config = dict(
    n_kv_head=4,
    activation='gelu',
    norm='layernorm',
    norm_eps=1e-05,
    attn_scale=0.125,
    optimizer='soap_variant',
    schedule='wsd',
    decay_fraction=0.917,
)
Each number is 128 + 32 x the weight over its row's rms, rounded and kept within 0 to 255. Layers, rows and columns count from 0. The size above them is the row's rms in percent of the matrix's.

# layer 11 attention value, 256x256, rms 0.172, rows 72-98, columns 0-127
size [ 87  88  90  87  83  88  91  94  87  83  92  91  90  96  88  82  98 100  91  87  88  75  96  87  85  88  92]
[[ 98 129 119 173 141 164 118 169 115 117  87 120 150 182 126 142 122  90 140 123 110 127 168 132 127  74  74 135 121 129  46  96 155 170 146 156 159 123 108 100 130 149 124 152 152  96 108 134 102 181 130  56  97 120 149 120  61 161 143 152  97  84 111 145 164  90  94  92 120 165 100 171  96 132 122 155 122 182 105 104 106 135  87 146 126 141 179 185 122 155 108 145 172 188 144 129  72  90 123  93 120  85 133 127 121  87 201 139 149 133 112 153 140  50 155 126 164 118 169 153 125 135 142  57 116  78 156 109]
 [133 111 152 114 168 162 103 108 133 174 136 194 113  75 175 114 187 183  83 139 139 156 115 114 106 114 113 105 129  80  72 174 138  55 123 164 161 120  76 163 123 111 126 112  73 143 103 115 128 155 146  95 147 121 121 134 102 117 162 101  70 127 187  94 142 169 136 164 117 155 137 140 179  91 107 196  90  72 157 158  93 127  92  90 126 126  63 120 127 139 159  71 158 163 139 122 134 123 123 154 172 208 120 150 123  99 152 141  82 122  63  38 151 118 150 130 154 118 131 106 120 155 186 190 138 159 107 125]
 [102 146  86 107 134 140 112 153 130 136 127 120 122 111  85 174  77 129 133 177 110 117 115 147  98 127  73 115 135 134 134 157 100 192  90  75 139 182 132  99 142 128 139 174 179 174 161 108  40 163 159 162 124 123 150 106 131 112 154 238  73  90  96 149 115 158 158 112 111 143 155 179 117 128 175 114 132 169 146 137  77 174 138 141 161 181 104 101 147 139 123 101 143 140 111 159  71 127 135 187 124 144 156 210 160 106 119 104 131  89 138 138 148 100 153  87 167 110 136 116 155 148 156 121 191 116 152 162]
 [131 114 141 150  65 139 154 129 123 171 128  91 140 138 153 119 139 153 133 103 103 117  97 148 100 124 161 143 200 116 129  92  60 115 102 185 148 147 120 143 148 111 171  78 101 110 158 145 116 137 130 134 141 123 123 113 120 152 103 175 175 152 147 120 153 120  83 167 176  98 161 117  89 128 172 124  71 201 141  62 114 157  86 161 125  87  98 148  95 139 163 109 119 110 112 110  65 138 189 144 159  85  94 115 121  64 141 135 117 103 136 173 144  70 116 132 106 141  77 138 137 149 173 100 143  92 142 117]
 [152 123 136 140 145 159  78  93  82  57 139  52 115 145 145 115  78 131 194  57 129 186 112 131  96 135 138 138 117 162 149 157 172 181 120 131 116 123 109 146  77 138 150 166 166 116 132 147 145 122 113  99 138 135 160 159 109 109 148 119  89 153 105 113 208 137 133 169 208 143 158 192 139 114 130 146 143 136 168 139  80 103 149 131  68 134 145 135 115 125  97  91  83 104 158 163  94 181  78 123  86  94 140 170 123 120 115  65 163 139 118  98 191 137 134 142 135  75 133 140 151 146  93 106 113  48 128 122]
 [169 127 125 172  84 125 109 132  78 111 150  99 161 143 148  94 138  62 105 187 158 108 196 166 193 132  81 131  92 208  90 168 113 150 133 112 104  87 163 110 124 100  91 120 123 148 106  55 164 163 124  76 123 110 128 122 137 112 180 111 117 159 101 149  80 136 178  59  98  86 134 116 140  90 108 125 167 158 140 156 101 182 140 114 183 104 180 121 132 156 167 159 161 138 143 108 104 177 106 141  82 148 107  99 102 154 142 139 193 116 138 110 116 114 145 168 169  71 123  88 107 155 144  96 117 173 131  94]
 [117 131 123 142 158  81  92 125 139  99 154  96 117 124 158 132 161 142 168 121 121 155 160 177 168 178 122 116  87  88 155 115 143  89 206 126  81 133  54 109 131  77 112  80 133 112 209 105 141 102 104 154 146 107 216 163 148 137  91 160 128 186  98  89 172 156 142  78 131  89  91 143 137  96  69 109 123 129 124 123  80  59 132 120  86  80 138 101 113 111  65 168  92 103 111 125 136 164  45  71 151 112 165 104 173  80 107 146 148 141 117 132 190 110  77 130 190 112 109 133 150 130 106  83 171  97 138 107]
 [115  82 139  67 121  72 138 144  83 113 114 156 145  54  86 129 133  99 125 144 125 122 157 146 128 150 153 147 127 152 164 184 144 145 121 146 138 142 164 107 145  88 132  92 132 108 145  98 146 136 135 110 159  85 106 162 101 123 122 156 125 146 169 142 209 116 132 161 156  94  80 108 155  93 169 152 168 180 160  56 127 201 138 180 146 125 129 158 123 113 130 133 149 131 121  90 153 107 124 112 148  95 173 196 164 128  72 117 156 160 116 133 198 133  75 170 146 100 136 138 138 117 186 125 156 187 142 116]
 [110  86 126  88 138 201 141  94 126 166 134 132 160 104 158 160 172 164  95 137 108 162  59 143 139 168 106  38 108 121 200 106  90 167  57  89 161 124 106  49 131 146 110 140 109 165 131 132  87 143 149 127  78 151 157 116 145 168 124 118 114 119  94 187  55 111  84 172 136 107  82 146 116 163 154 136  77 139 126 187 162 108 163  70 130 139 106 121 152 143 154 126 148 103  94 137 101 118 185  46  69 138 109 139 101  98 127 110 146 154 158 110  97 157 189 118 135 121 189 121 108 149 178 128 108 138  97 142]
 [119 157  94 149 115 125 122  86 115  90 138 106 145 116  82 135  92 117 204 108 105  54 147  93 147 142  86  84  87 114  94  65 116 145 146 104  85 141  46 121 106 141 167  79 123 164 123  90 150 153  75 168 158  73 106 142 139 117  94 191 104  85  91 167 100 142 193 121 110  39 162 130 119 108 157 130  95 172 172  94 165 153 183 130  94 103 126 101 175 130 118 151 122  79 166 143 100  91  43  97 152 112 136  89 115  71 144 116  87 104 184  97 154 113 201 136 128 168 223  95 151 137 115 127 101 157 150 122]
 [141 159  90 124 116 169 153 135  94  94 114  82 148 180 130 100 114 184 127 172 136 165 143  86  94 168 149 133 169 142  55 172 146 190  85 154 207 106 195 182 129 111 136 173 116  69 126 157 167 159 124  85 145 150  66  89 148 147 148  90 182 130 175  89 166 128 114  86 133 157 110 145 178 116  96 148  83 148 110 145 165 144  82 128 115  78 146 152 127 120 126 106 135 143 111 133 151 125 148 177 135 154 128 140 152 186 100 174 130 132 125 148 147 184 147 143  98 121 134 153 181  98 132 110 184  79  91 149]
 [ 64 146 161 104 127  90 175 188  77 166 164  98  78 139 126 147 144  92 163 146 117 117 173  96  99 141  86 124  82  99  88 193 101 124 150  82 143  82 138 143  98 178 144 124  33 117 180 174 122 107 110 110 149  93 135 181 155 123 147 134 156 174 130 186 125 126 133  53 140  79 124 157 102 163 151 154 126 136 143 120 110  86 149 159 141 111 130 106  73 118 163  60 126 161 120 141 157 100 106 128 125 128 109 157 125 162 137 112 107 110 126 136 165 110 164 105 104 191 111 139 120 118 119 149 136 169 122 156]
 [143 132 162  73 132 109 191 157  71 127 121 120 171 104 148 129 107 121  90 100 117 124 113  98 135 106 120  92 143 141 163  85 118 148  94 145 161 129 133 128 162 150 175 159 130 119 104 111 116 135 165  89  97 106 112 108 121 164 131 153 118 132 129 187 115 178  77  72 117 145 122 153 105 151 175  61  90  54 146 120 144  60 108 112 110 198 158 146 107 133 167 141 157  98 111 119 154 122  91  83 124 123 107  76  94 159  94  93 102 125 110 184 123 105 140 151 171 131 163 125 140 133  73 103 145  57 133 125]
 [176  95  97 169 152 179  91 122 163  83 131 106 144 185 103 103 143  97  81 135 142 172  69 155 145 150  83 155 142 197 187 117 160 139 103 139 138 149 110  99 120 131 134 130 184 113 211 110 166 146 138  59 126 122 134 109  96 115 110 112 126 177 137  84 220 123 128 139 141 106 143 131 162 131  91 101  90  99 158 151 150 104 119 154  99 141 131 166 129 197 127 130 112 102 161 156 142 181 116 101 132 101 125 101  72 156 139 103 149 137 142 179  86 129  95 130 132 126 154 135  88 131 112  72 119  90 170 127]
 [113 124 115  68  79 103 157 124 114 144 127  77 179 107 113 138 159 178 180 135 129 124 138 126 113 121 128 126 176 123 116 168  46 166 129 150  63 161 117 160 170 114 102 172 155 121  90 140  90 162 100 103  87 164  84 156  94 144  50  97  63 110  65  64 189 104 134 162 108 118 145 119  97  89  99 162 105 160 158 135 141 114 160  79 125 188 155 131 122 112 153 132 165 179 156  86 137 133 164 125 159 131 134 152 201 123 167 140 138 114 119 128 107 158 116 175  81  89 164 162 184  86 141 155 115  66 124 173]
 [117 165 128  78 175 111 132 110 151  82  88 113 115 134 117 119 163 134 123 167 139 157 110 130 120 104 135 120 129 120 181 134 125 160 130  84 135 107  98 206 174 181 155 111 130 158 111 127 155 131 101 110 190 175 105 147 115 165 145 107 110 146 124 103  97 152 132 140 119 183 156 226 122 191 241 102 135 151  92 133 168 120 129 155 133 105 149 157 167  96 136 165 159  98 110  96 119 110 168 129 153 202 123 162  66 146 122 142 119 159 114 111 154 107 142 142 143 151 193 126 125 161 140  97  89 144 142 153]
 [128 159 129 135 140 145 133 142  61 135 156 172 141 122 117 210  80 147 200 164 135 156 168 107 102 166 151 100  61 127  83 127 149 166 109  99 113 140 125 138 119  84 124 107 155  97 161 125 197 220 145 115 178 120 162 138 158  82 133 100 114 119 160 169 156 176 152 152 130 159 192 163 110 156 152  70 143 134  71 146 105  95 200 162 138 101 157 113  93 155 110 106 126 112 127 114  87 130 157 105 111 159  65 139 189 112 132 145 124 138 137  91 135 113 144 136  81 126  88  70 184 186 151 112 242 111 162 120]
 [ 87 147 135  99 149  87 140 152 115 134 125 139  77 230 164 126 127 169 115 150 140 189 121 170 162 145 104  97  69 128 125  93 135 130  87 108  94  84 152  88 117  98 145 120 146 142 139 144  95 138 172 142 175 142 132 115  88  92 108 120 105 133 125  92 114 118 160  93 149 151  16 104  71 162 127 102  77 138 110 137 120 211 144  66  98 143 158 172 119  76 160 172 121 161 140 172 166 158 117 129 155 134 130  89 136 112 170 122 184 122  93 196 130 107 134 147 151 130 153 187 175 147 123 128  84 130 100 197]
 [155 131 132  96 158 181 102 144 126  90 187 115  67 116 139 100 174 140 108  66 118 159 100 161 143 167  60  90 167 189 149 117 100 128 103 124 140  99 204 138 164 109 233 139 188 124 133 115 113 125  77 128 179 160 126 124 162 123 174 118 147 130 157 151 158 114 166 136 124 109 135 138 183 140  89  63 158 121 117 161 133  93 120 120 140 158  83 117 143  98 178  81 108 129 106 125 123 202 143 160 155 121 178  83 134 138  78 116 106 183 168 141 173 157 150 133  99 143 185 122  85 126 115 147 134 148 146 125]
 [187 114 124  77  99 178 193 142 159  74 115  97 172  98  96 128 146  97 136 161 117 157 107 154 149 124 160  94 174 122 137 122 117 121  98 151  89 111 132 140 117 125 117 112 121 141  71 157 166 170 185 132 145 146  94  95 104  84 136 123 129 187  85  80 116 189 123 103 193 120 141 156 131 163 136  92 179 115 125 118 136 192  75 129 197  85 148 114 169 127  88  93  86 128 118 131  68 113  94 118 155 134  91  99 158 122 162 129 177 125  97 124 143 120  96 135 152 115 179 156 129 197 164 140 132  87  97 156]
 [164 120 120  99  98 107 104 114 171 123 144 142 163  93 159  78 142 132  81  84  97 183  95 123 155  92 191 144 175 165 115 129 105  96  62 107 119 106 169 142 191 110 187 117 188 202 101 180 100 142  58 174  83  91 165 102 130 110 170  75 148 104 111 157 124 121 110 131 152  77  77  66 101 118 216 116 153 110 149  93 101 164 114  93  88 116 139 162 139 151 117  92  65  93  89 123 117 109 119 130 194 111 118 121 150 184 152 133 107 107  56 144  68 182 110 103 136  98 152 131  76  95  90 161 100  95  68 126]
 [145 119 126 137 125  99 154 111 161 110  96 155 169 133 144 137 119 229 115 184 116 131 143 159 101  92 109  83 116 102 197  64 117 135 187 103 114 141 162 176 175 144 152  81 140 142 145 160 157 139 118 131 117 169  87 155 197  70 172 112  44  92  64  94 125 111  90 175 159  98 126 105 160 124 123 131 104 126 143 100  73  86 125 154 149 165  85  91 108  74 119 103 160 165 107  94 104 123 160 124 136 141 168 154 136 121 124 157 115 112 152 166 102 180 107 185 139 180 156 152 164 136 139 145 119 178  77 141]
 [ 98 161 141 119 127 124 139  97 132 109 138 178 141 119 110  69  98 153 133 146 101 158 141 115 144 149 144 156 152 134 150 121 121  95 107 132 140 129 106  98 134 126 143 216 112 141  84 140 180 131 152 118 129 154 118  69  58 201 178 145 150 125 167 100 148 139  86  79 148  99 120 160 171 117 115 118 160  93 144 149  73 171 105 196 138 142 130 137 187 106 156  97  80 129 141 183 188 104 123 131 124  90 120 111 131 175  91  74 117 133 208 110 123 176 172 143 163 140 125 181 154 129 101 149 120 134 186 115]
 [137 111 152 110 103 180 115 113 127 109  98  86 132 108  81 124 162 145 149 140 152 131 162 132 105 132 149 154 118 145  63  82 134  94 122 117 129  86 103 139 136 134 107 210 110  62 147 125 137 173 122 120 169 178 101 168 143 129 110 126 128 131 184  25 102 124 174 105 101 131 170 151 127  96 161 123 125 157  75 115 144 123 139 155  84  71  89  97 165  84  78 156 123 109 123 106 147  82 132 125  73 111  89 159 162 173 152 134 121 116  83  70 104 142 109 184 132 140  74 134 158  56 132 114 111 208 137 164]
 [103 151 156 169  84 116 126 147  74 128 131 144 199 167 141 104 102 165  82 155 110 103  61 154  81 124 139  96 157 145 104 148 193 123 120 157  77 146 133 157 106 127 142 181 123 149 108 112 143 131 146  93 128 101 104 137 129 112  64  94 144  85  98 111 104  84 121 116  61  76 103 129 141 108 214 100 146 182  58 130 151 134 118 137  94 116 181  81  78  81  97 130  97 157 115 137 151 187 113  69 133 149 168 149 148 160  50  79 125 111  73 128  89 110 106 117 105 139 111  75 145  49 147 172 105 109 103 124]
 [133 161 169  79 144 159 105 109 205 204 116 179 106 113 191 108 132 149  95  86  16 192 162 112 163 126  59 121 151 112 111  91  83 145 130 167 142 148 180 119 129 137 127 110 105  82 171 151 102 188 164  73 153 155 110 103 147 155 116 141 106 126 187 149 115 143 127 141 172 135 178 130 158  91 174 155  86 101 112 158 153 132 104 118 162 166  97  98 179 150 190 140 177 122  90 151 150 125  59 124 128 129 104 128 155 106  88 129 116  80 140  96 122 183 108 135 120 142 149 163 166  73 108 145 149 153 155 133]
 [209 101 129 162 154 148  86 137  95  82 131  98 187 151 114 108  82 135 130 145 171 150 140 162 144 116 155  99 141 193 115 129 183 137 101 149  98 132  95  96  93 102 184 153 163 108 153 164 178 136  29 144 108 150  43  87 110 134  73 157 153  85 135 128 123 178 216  56 151 120 120 140 118 169 151 116 118 145 135 141 100 101 129 154 113 157 113 121 111 116 117 145 113 133 134 100  96  93 127 123 121 113  69 134 181 202 103 156 142 155 125 163 142  94 116 166 126 127 108 137 108 102 126 133 135 186 158 157]]
# layer 11 attention output (transposed), 256x256, rms 0.168, rows 72-98, columns 0-127
size [101 104  98 100  98 102 106 105 103  95 103 103  96 106 105  95 105 113 108 100  96  92 107  98  99 104 104]
[[135 179 118  73 136 133 191 143 143 109 170 141 136  71 128 176 121 113 101  92 174 116  83 108 138 138 119 163 126  88 147 106 123 155 115 114 150  83 117 117 108 151 129 125 163  78 136  69 184 105 164 142 189 123 117 170  94 122  87  95 104 107 162  78 118 139 133 125 130  91 145 132 150 114 151 158 156 105 159 177 135 117 136 131 106 170 100 129 121 106  94 179  64 140  78 148 195 135 105 144 178 148  99 167 133 115 111 135 133 112 160 172 127 165  96 140  66  69 125 173  84 167  98 106 118 138 139 116]
 [107 125  92 127 125 140 107 164 155  93 128 101 193 118 112  60 134  86 100 165 128 117 103 133 163 163 166 124  86 174 199  84 113 171 133 133 114 138 139 114 123 130 137 155  98 136 154  91 116 131 150 152 102 177 117  97 137 122  75 173 161 179 152 179 123 119 113 144 107  64 207 108  81  84 145 124  76 115 117  97 125 152 124 161 103 138 159 132 150  74 123 132 127 118  38 114 150  90 116 137  63 125 143  83 127 167 126 150 160 130 175 157 129 117 119 127  98 118 166 228 100 188 134 130  98 102 148 106]
 [141 127 136 160 107 133 153 116 144 110 167 126  94 194 122 128 161 138 138 125 224 150 186 153  97  78 167 129 149 149 143  87 108 102 132 161 147  92 109 197 108 143 145 114 158 121 128 117 200 128 122 108 117 115  99 180 138 131 178  82 138  54 114 114 143 183  71 168 132 142 131 159 132 139 148 151 170 119 139 188 178  92 149 129 174 122 147 104 112 198 145 199  91 135 151  86 188 132 215 146 128  90 143  99 134 163 147 131 123 119  99 197 155 192 123 122 162 132 123 102 107  79 114 142 145 177  91 106]
 [108 132 136 122 143 166 152 153  88 105  45 134 153 182  96  84 107 187 157 145 134  69 104 102 106 123  75 159 158 134 106 135 104  81 111 111 125 157  86 108 204 203 124 122 175 118 105 127 154  93  99 114  99 152  99 107 161 124 158 161  52 109  95  83  94 111 140 141  80 188 121 173  81 176  81 153 122  95 141 133 207 139 139  81 184 170 147 156 192 117  91 144  80 141 152  60 161 103 104 173 146 140 154 118 141 141  92 183 168 121 160 100 104 138 124 177  79 124 121 147 159  75 130 134 119 107 131 150]
 [136 186  80 153 145  98 184 154 130 208  88 155 104 128  80 113 125 149  72 130 119 118 131 139 201 144  97 160  99 145 125 123  87  96 126  60 141 138 154 168 128  92 129 142 105 138 109 124  87 171  86 162 174 149 102 116  69 153 144 148 159 144 112 162 105 160 100 100  69  67  87  67 133 183  86 121 169 162 145 135 178 137 133 184  78  61  89  84  76 137 150 166 123 136 122  93 166 119 102 162 136 125 142 126 151 135 152 188 126  98 135 156  99 193 155 178 140 103 171 179 124 148 136 115 135 208 143 137]
 [ 96 119 126  92 159  99 156 157 100 142 173 134 162 112  83 136 192 180 168  74 140 124  82 153 147 186 158 117 131 149 132  46 146 101 112 168  85  98  81 133 110 150 174  60  92  88 150 189  78 152  99 121 121 171 157  84  72 155  84  95 153 112 128 114 157 144 188 212 128 141 114 125  98 141 111  91 115 141 115  67 151 126 121 113 130 107 127 193 101 111 100 120 122 156 155 113 126  74 154 127 163 113  91  90 112 108  98 134  57  67  98 159 118 120 144 155 119 109 105 133 112  81 147  94 136 112 114 105]
 [123 131  79 156  95 133 126  91 100  71 146 152 141 169 117  79 145 209  78  68  92 108 127  44 170 102  94  87 162 178 147 116 206 108  76 141 135 131 124 187  91 163 133 142  88 146 140 148 103 149 120  70 174  75  95 135  72  87 157  62 149 100 133 141 106 115 117 124 114 113  89 139  80 154 149 119  95 170 120 181 164 116 131 169 101 119 107 187  36 126 157 124 172  98 108 107 164 128 237 152 107 149  91 153 141 117 115 111 112 149  98 133  95 134 128 145 106  99 136 128 126 143 148  94  95 165  83 107]
 [ 94 142  89 122  86 170 170 154 163 115 157 103 184 175 148  96 134 145 118 114 188 211 114 174  83 102  75 172  96 121 106 119 156 113 169 140 137 107 122 142 111 185  71 194 159 172 170 146 122  79 136 138  87 101 147 125 144 128 166  88 127 115 114  81 111 186 105  83 109 159 120 137  80 145  92 168  88 122  79 217 144  67 100 155 114 133 130 109 116 157 105 120 103 105 115 131 115 104 145 108 115 149  55  73 122 170 124  37  71  98 184  91 147 168 129 120  87 124 140 104 154 124 122 137 152 136 110 187]
 [135 130 101 148 152  85  90 147 145  82 174 175  94 128  91 107 155  87 164 145 161  49 151 108 183 131 181 163 130 154 100 131 162  82 134  76 106  97  83 185 126 121 105 161 101 122 129 137  84 109 132 189 124 106 135 149 136 116 129 151  94 103 102 119 156 151 135 102 148 139 159  58 129 105  89 138 133 101 170 107 106 149 145 161 125 134 124 122  96 120  98  99 139 162 115 113 115 147 137 187 192 123 162 128  96 123 154 179 104  51 139 163  97 107 160 125 178 137  92 106 155 116  81 159 123 155 153 155]
 [126 125  86 151  78 103 138 201  99 114 117 112  95 172 110 139 142 130 120 160 106 127 117  96  91  84 128 193 153  85 142 114 133 103 142 163 180  84 180 147 132 112 156 166 153  96 143 104  96  85 154  95  93 125 130 196 101 142 139  53 157 157 146  78 142 106 166  88 135 173  88 149 132 135 121 148 199  89  91 138 100 109 129 128 175 123 165 154  67 158 151 148 164 152 147 145 117  78 175 119 123 104 135 151 108 175  91  90  90 206 129 164 119 150  66 163 114 128  52 136 127 138  89 100 105 151 149 129]
 [128 139 162 120 147 126 167 123 197 160 154 163 119 102 134 147  91 106 133 145 131 158  90 126 177 121  79 101 116  82 117 143 102 158 177 144  49 144 119 118 123 168 134  57 110 143 119  83 153 107 123 140 130 145 144 141  55 127  82 121  65 123 108 188 116 121 142 137 120 124 169 100  65 127 164  97 117 128 144 118  68 118 175 178 125 163 147  58 138 108  49 200  51 139 119 116 118 101  61 146 100 114 158 171 140 100 145 126 155 174  94 134 143 145  99  61  89 133 144 116 111 170 189 124  35 179 129  79]
 [129 121 140 124 100 197 108  92 166  74 156 102 173  75  66 105 179 183 154 101 102 166  94 149 157 143 192 139 137 140 151  82 133 166 137 174 102  79 100 149 151 138 146 151 223  65  96 143 142 149 104 140 156  81  86 156 121 120 158 124 112 142 104 116 123 163 194 155 137  98 143  49 200 132  65  53 147 110 133  79 125 155 123 111 154 119 146 132 133 126  93 143 132  93 166 128 104 122 107  90 141 133 139 102  87  69 126  80 143 174 203  61 143 118 131 165 153  85 143 118 145 152 134 134 123 153 155 107]
 [128 123 119 175 143 139 142 112 132  98  90 106 128 110 109 205 154  78 163 109 197 124 139 150 132 157 116 162 113 116 130 110  97  75 142 110 110 123 148  94 115 136 169 129 195 160 198 113 115 137 111 134 166 135 154 140 183  74 118  97 107 127 116 101 141  85 139 227 118 120 130 128 103  63 121 125 192 166  92  98 113 136 173 154 134 105 113 113 150 145  58 162  68 125 131 127 102 149 156 152 119 173 177 113 122 122 101 138 132  87 143 176 133 181 144 119 154 137 157  85 113 169 150 154 118 148 120 129]
 [108 202 174  90 105  79 169  67  83 166 104  96 101 122 119 143  70 152 159  90 128 131  88 173 130 130 132 116  94 158  24 161  52 148 158 143  73 146 126 166 109  94 103 120 105 100 148 156  69 186  76 123 174 136 130  65 113 157 113 100 137  81  83 120 119 115 124 125 156 176 156 100 167 145 123 137 184 145  85 112 126 152 128 104 123  82 134 124  90 133 161 173 113 185  96 110 110  63  94 155 150 103 104 172 157  82  82 177 100 104 105 115 102 155 157 145 111 141  73 147 126 120 107 120  94 114 101 127]
 [133 130 150 150 192 216 127 121 104 181 142 110 100 154 144 138 135  85 124  78  82 112 116 108 107 131  99 129 118 136  97 115 152  88 143 112 199  98 117 125  68 174 154 102  92 109 133 110  82 126 160 110 129  79  94  93 150  84 208 182 165 186 136 160 144  91  98  92 104 126  86 136 116 202 173 155 120  95  95 111 119 178  99 127 118 135 144  75 148 110  68 131  79 127  80 193 140 115 117 157  95 140 109 107  99 143 133 159 107 126 157  99 197  99 152 127 116 157  87 132 125 126 123 153 131 164 111  86]
 [ 76 121  90 164 108  81 133 139 150 171 126 168  88 144 195 192 103 132 153 145 140  92 107 129  48 153 134 145 120 123 114 136 197  96 102 150 147  95 111 167  94 136 147 124 177 144 205 104 115 196 151 180 101 139 103 166 152 103 130 204 142 113 126 109 169 130 156 137 125  80 167 105  66  98  49 117 100 152 159 115  77 119 129 139 195 125 116 114  64 148 169  97 125  87  97 154 120 153 124 143 106  92 178 156 141  83 164 156 142  81 102 150 137 132 116 126 119  92  83 110 147  87  79  97 135 116 136 100]
 [109  76  99  77 135 102 123 147 185 116 131  53 105 156 135 101 156 173  35 107 103 126  86 140 155  72 104 179 148 131 102 137 128 124  81  88 197  85  92  98 109 133 113 142  88 149 100 147 143  48 122 139  93 112  85 122  99 184 101 151 101 153 144  92 148 105 119 110 134  75 120  99 140  69  83 177 165  99 137 158 143 155 137 139 180 142 126 158 158 131 148 113 124  91 105 183 152  89 106 118 136  95  95 158  87  90  88 114 143 130 132 181 172 137 129 126 157 101 161 136  99  88 162  87  87 152  84 160]
 [157 158 129 160 114 143 115 126 124 123 171  87 163  95 123 113 127 119 148  93 144  69 172 112 174 173  87 145 168  99  86 135 130 136 147 160 146 152 114 198 111 124 172 149  95 112 138 126 139 123 114  99 124 143 164 133 128 107  82  62 125 167 151 117 188 127  99  76  81  97 196 191 103 149  71  91 116 150 147 192 124  88 126 213 108 128 113 106  93 128  93 143 100  99 110  63  62 110 118 144  82 122 111 185  60 101 122 166  93 131 139  55 105 166 122 133  76 120 104 166  96 139 101 110  98 139 134  96]
 [142 149 189 160 132  95 139 117 124 134 130 148 113 113 130 150 124 120  99 214 121 147 187 127 147 133 150 102  54  87 138 138 164 139 147  91 103 178 108 137 124 142  71  90 120 109 120 150  77 131 164 100 129 180 146 147 145 175 102 161 132  77 105 112  74 188 109 151 115 134 109 104 102 121 170 159 101 124  98 104 143 138 163 104 105 125 156 144 137 125  97 147 186 156 184 110 112 149 111  88 143 116 107 194 109 140 155 121 187  82 124  75 117 142 136 119 175  96  94  95 113  99  74 133  99 141 102 160]
 [110 171 132 152 109  96  76  88 143 129 115 130 137 149 142 194 153 124 118  97 145 161 151  88  93 116  73 178 161 135  93 153 114 104 151 120 164 109  92 155 144 159  99 140 108 132 172 153 171 166  70 126 121  94 145 154 169 116 141 174  95 123 113 144 137  84 122 151 133 108 133 118 112  79 133 129  83 103 130  29 133 123 118 152  84 150 111 125 156 125 141 168 158 178 105 138 165 135 126 116 152 105 126 141 152 108  62 145 146 126 185  98 104 134 144 146 134 137  57 122  80  99 101 116 151 134 174 119]
 [151 134 192 157 174 125 155 121 103  88 123 134 124  87 106 155 190  69 142 122 180 110 146 141 125 118  76 102  62  89 186  94 121 149 150  65 160 150  89  83 130 152  27 134  67 133 156 115 124  80 128 109 101 166 132  83 165 130 157 161 122 176  96 139 149 112 111 131  91 140 119 124 125 156  64 112 116  52 115 169 113 118 147  57 135  90  93 112  77 115 138 162 178 166 159 112 163 175 116  65  99 138  98 104 164 114 124 136 119  79 148  94 167 147 126 145  99 155 118 133 234 167 155  93 157 126 154 142]
 [159 170 110 125 159 175 106 151  88 116 145 172 131 180 132 192  71 152 130 120 139 128 118  86 166 104 126 147 110 168 126 153 173  84  93 102 178  84 120 112 125 113 109 129 125 167 148  87 120 124 112 111 144  84 113 165  92 153 138 156 184 107 155  89  73 107 188 128 109 172 100 140 123 163 151  85 100 110 164 119 130 155 127 181  44 111 135 130 120 144  81 116 108 117 121 125 144 105 129 161  85 118 114  98 151 102  80 102 125 148 150 107 125 125 149  94 171 140 156 120 101 156 148 172  54 110 183 149]
 [135 120 120 141 133 123  98 145 127 136 122 138 125 103 195 123  83  66 127 146 174  96 112 130 131 119 123 121  79 131 169  90 115 182 136 107  55  82 159 125 124  83 143 176 166 135 144  63 154 153 107 139 192 119  99 142 170 140 119 165 153 169  74 171 130 128 122 186 139 161 155 166 145 109 164 178 113 128  73  95 119  85 153 102 113  76 122 109 152 140 100 118 149 142 114  35 146 127  94 128 127  78 142 140 144  82 123 119 150 144  68  68 139 169 120 110 147 135 177  77  79 113 127 154 141 167 134 169]
 [151 138 154 149  69 104 122 123 125 119 133 133 130 116 158 118  91 162  96 115 198 132 118  80  92 117 110 162 137 106 117 152 163 131 149 139 143 151 187 121 123 111 203  55 127 110  71  97  98 106 122 132 139  92 112 102 105  65  84 120 161  79  81 188 136  92  99 121 139 123 123 137 157 130  71 129 114 148 163 146 118 136 105 131 124 176 179 150  99 127 176  90 105 132 135 147 160 128 112 154 137 129 118 181  89  89 168 139 133 144 145 154 162 114 108  63 118 155 150  96  56 174 116 156 172 112 175 180]
 [145 141 110  85 125 142 162 126 126 136 131  91  90  82 184 136  73 119  93 108 135 154 213  99 181 112 100 165  57 132 204 147 103 134 167 168 162 138 105 108 121  90 175  53 116  86 149 104  74 154 148 148 124 121 158  73 113 115 148 131  80 104 128 151 123 182 156 151 124  76 136 126 102 148  99 125  59  48 118 127 149 101 134 181 159 165 113 141 179 105 133 107 134  79 181 102 128 123  93  96 145  89 129 114  95 128 159  96 142 157 101 160 167 189 139 136 132 139 124 184  99 131 128  45 147 140 155 170]
 [120  97 152 150 122 203 145 125  66  88 144 130 174 122  69 123  97 133 168 148 180  84  49 124  87  95 199  87 149  93 110 169  72 141 104  91 136  70 124 149 136 111 135 151  80 147 166 103 131  72 125 129  82 108 133 163 120 120 124  97 135 138 106 161  71 101 116 157 113 120 134 112  82  94 121 105 178 111  67  88 109 110 185 117  72 105 133 123 137  93 126 153 157 151 173 120 136 121 118 120 177 140 129 167  88 106 116 126 130 200 157 111 143 143 137 106 164  92 145 106  60 123 105  82 126 112 138 176]
 [115 193  61 150  99 135 186 158 113 183 117 114 163 133 162 150 119 180 128  81 151 131 128 151  62 106  96 148  97  99 121 128 106 126  40 128 141 152 115 132 143 124 108  91 140 127 164  88 115 121 187 127 104 161 211 132 113  85 118  68 128 136 151  95 147 101  48 183 130 116  85 157  74 118  95 109 143 135 163 180  97 147 130 128 134 108 125 144 120 168 146 178 184 172 126 132 186 174 155  88 151 108 167 118 112  90  83  85  50 132 125  92 137 205 117 101 125 181 121 128 137 134 154 145  74 109 103 142]]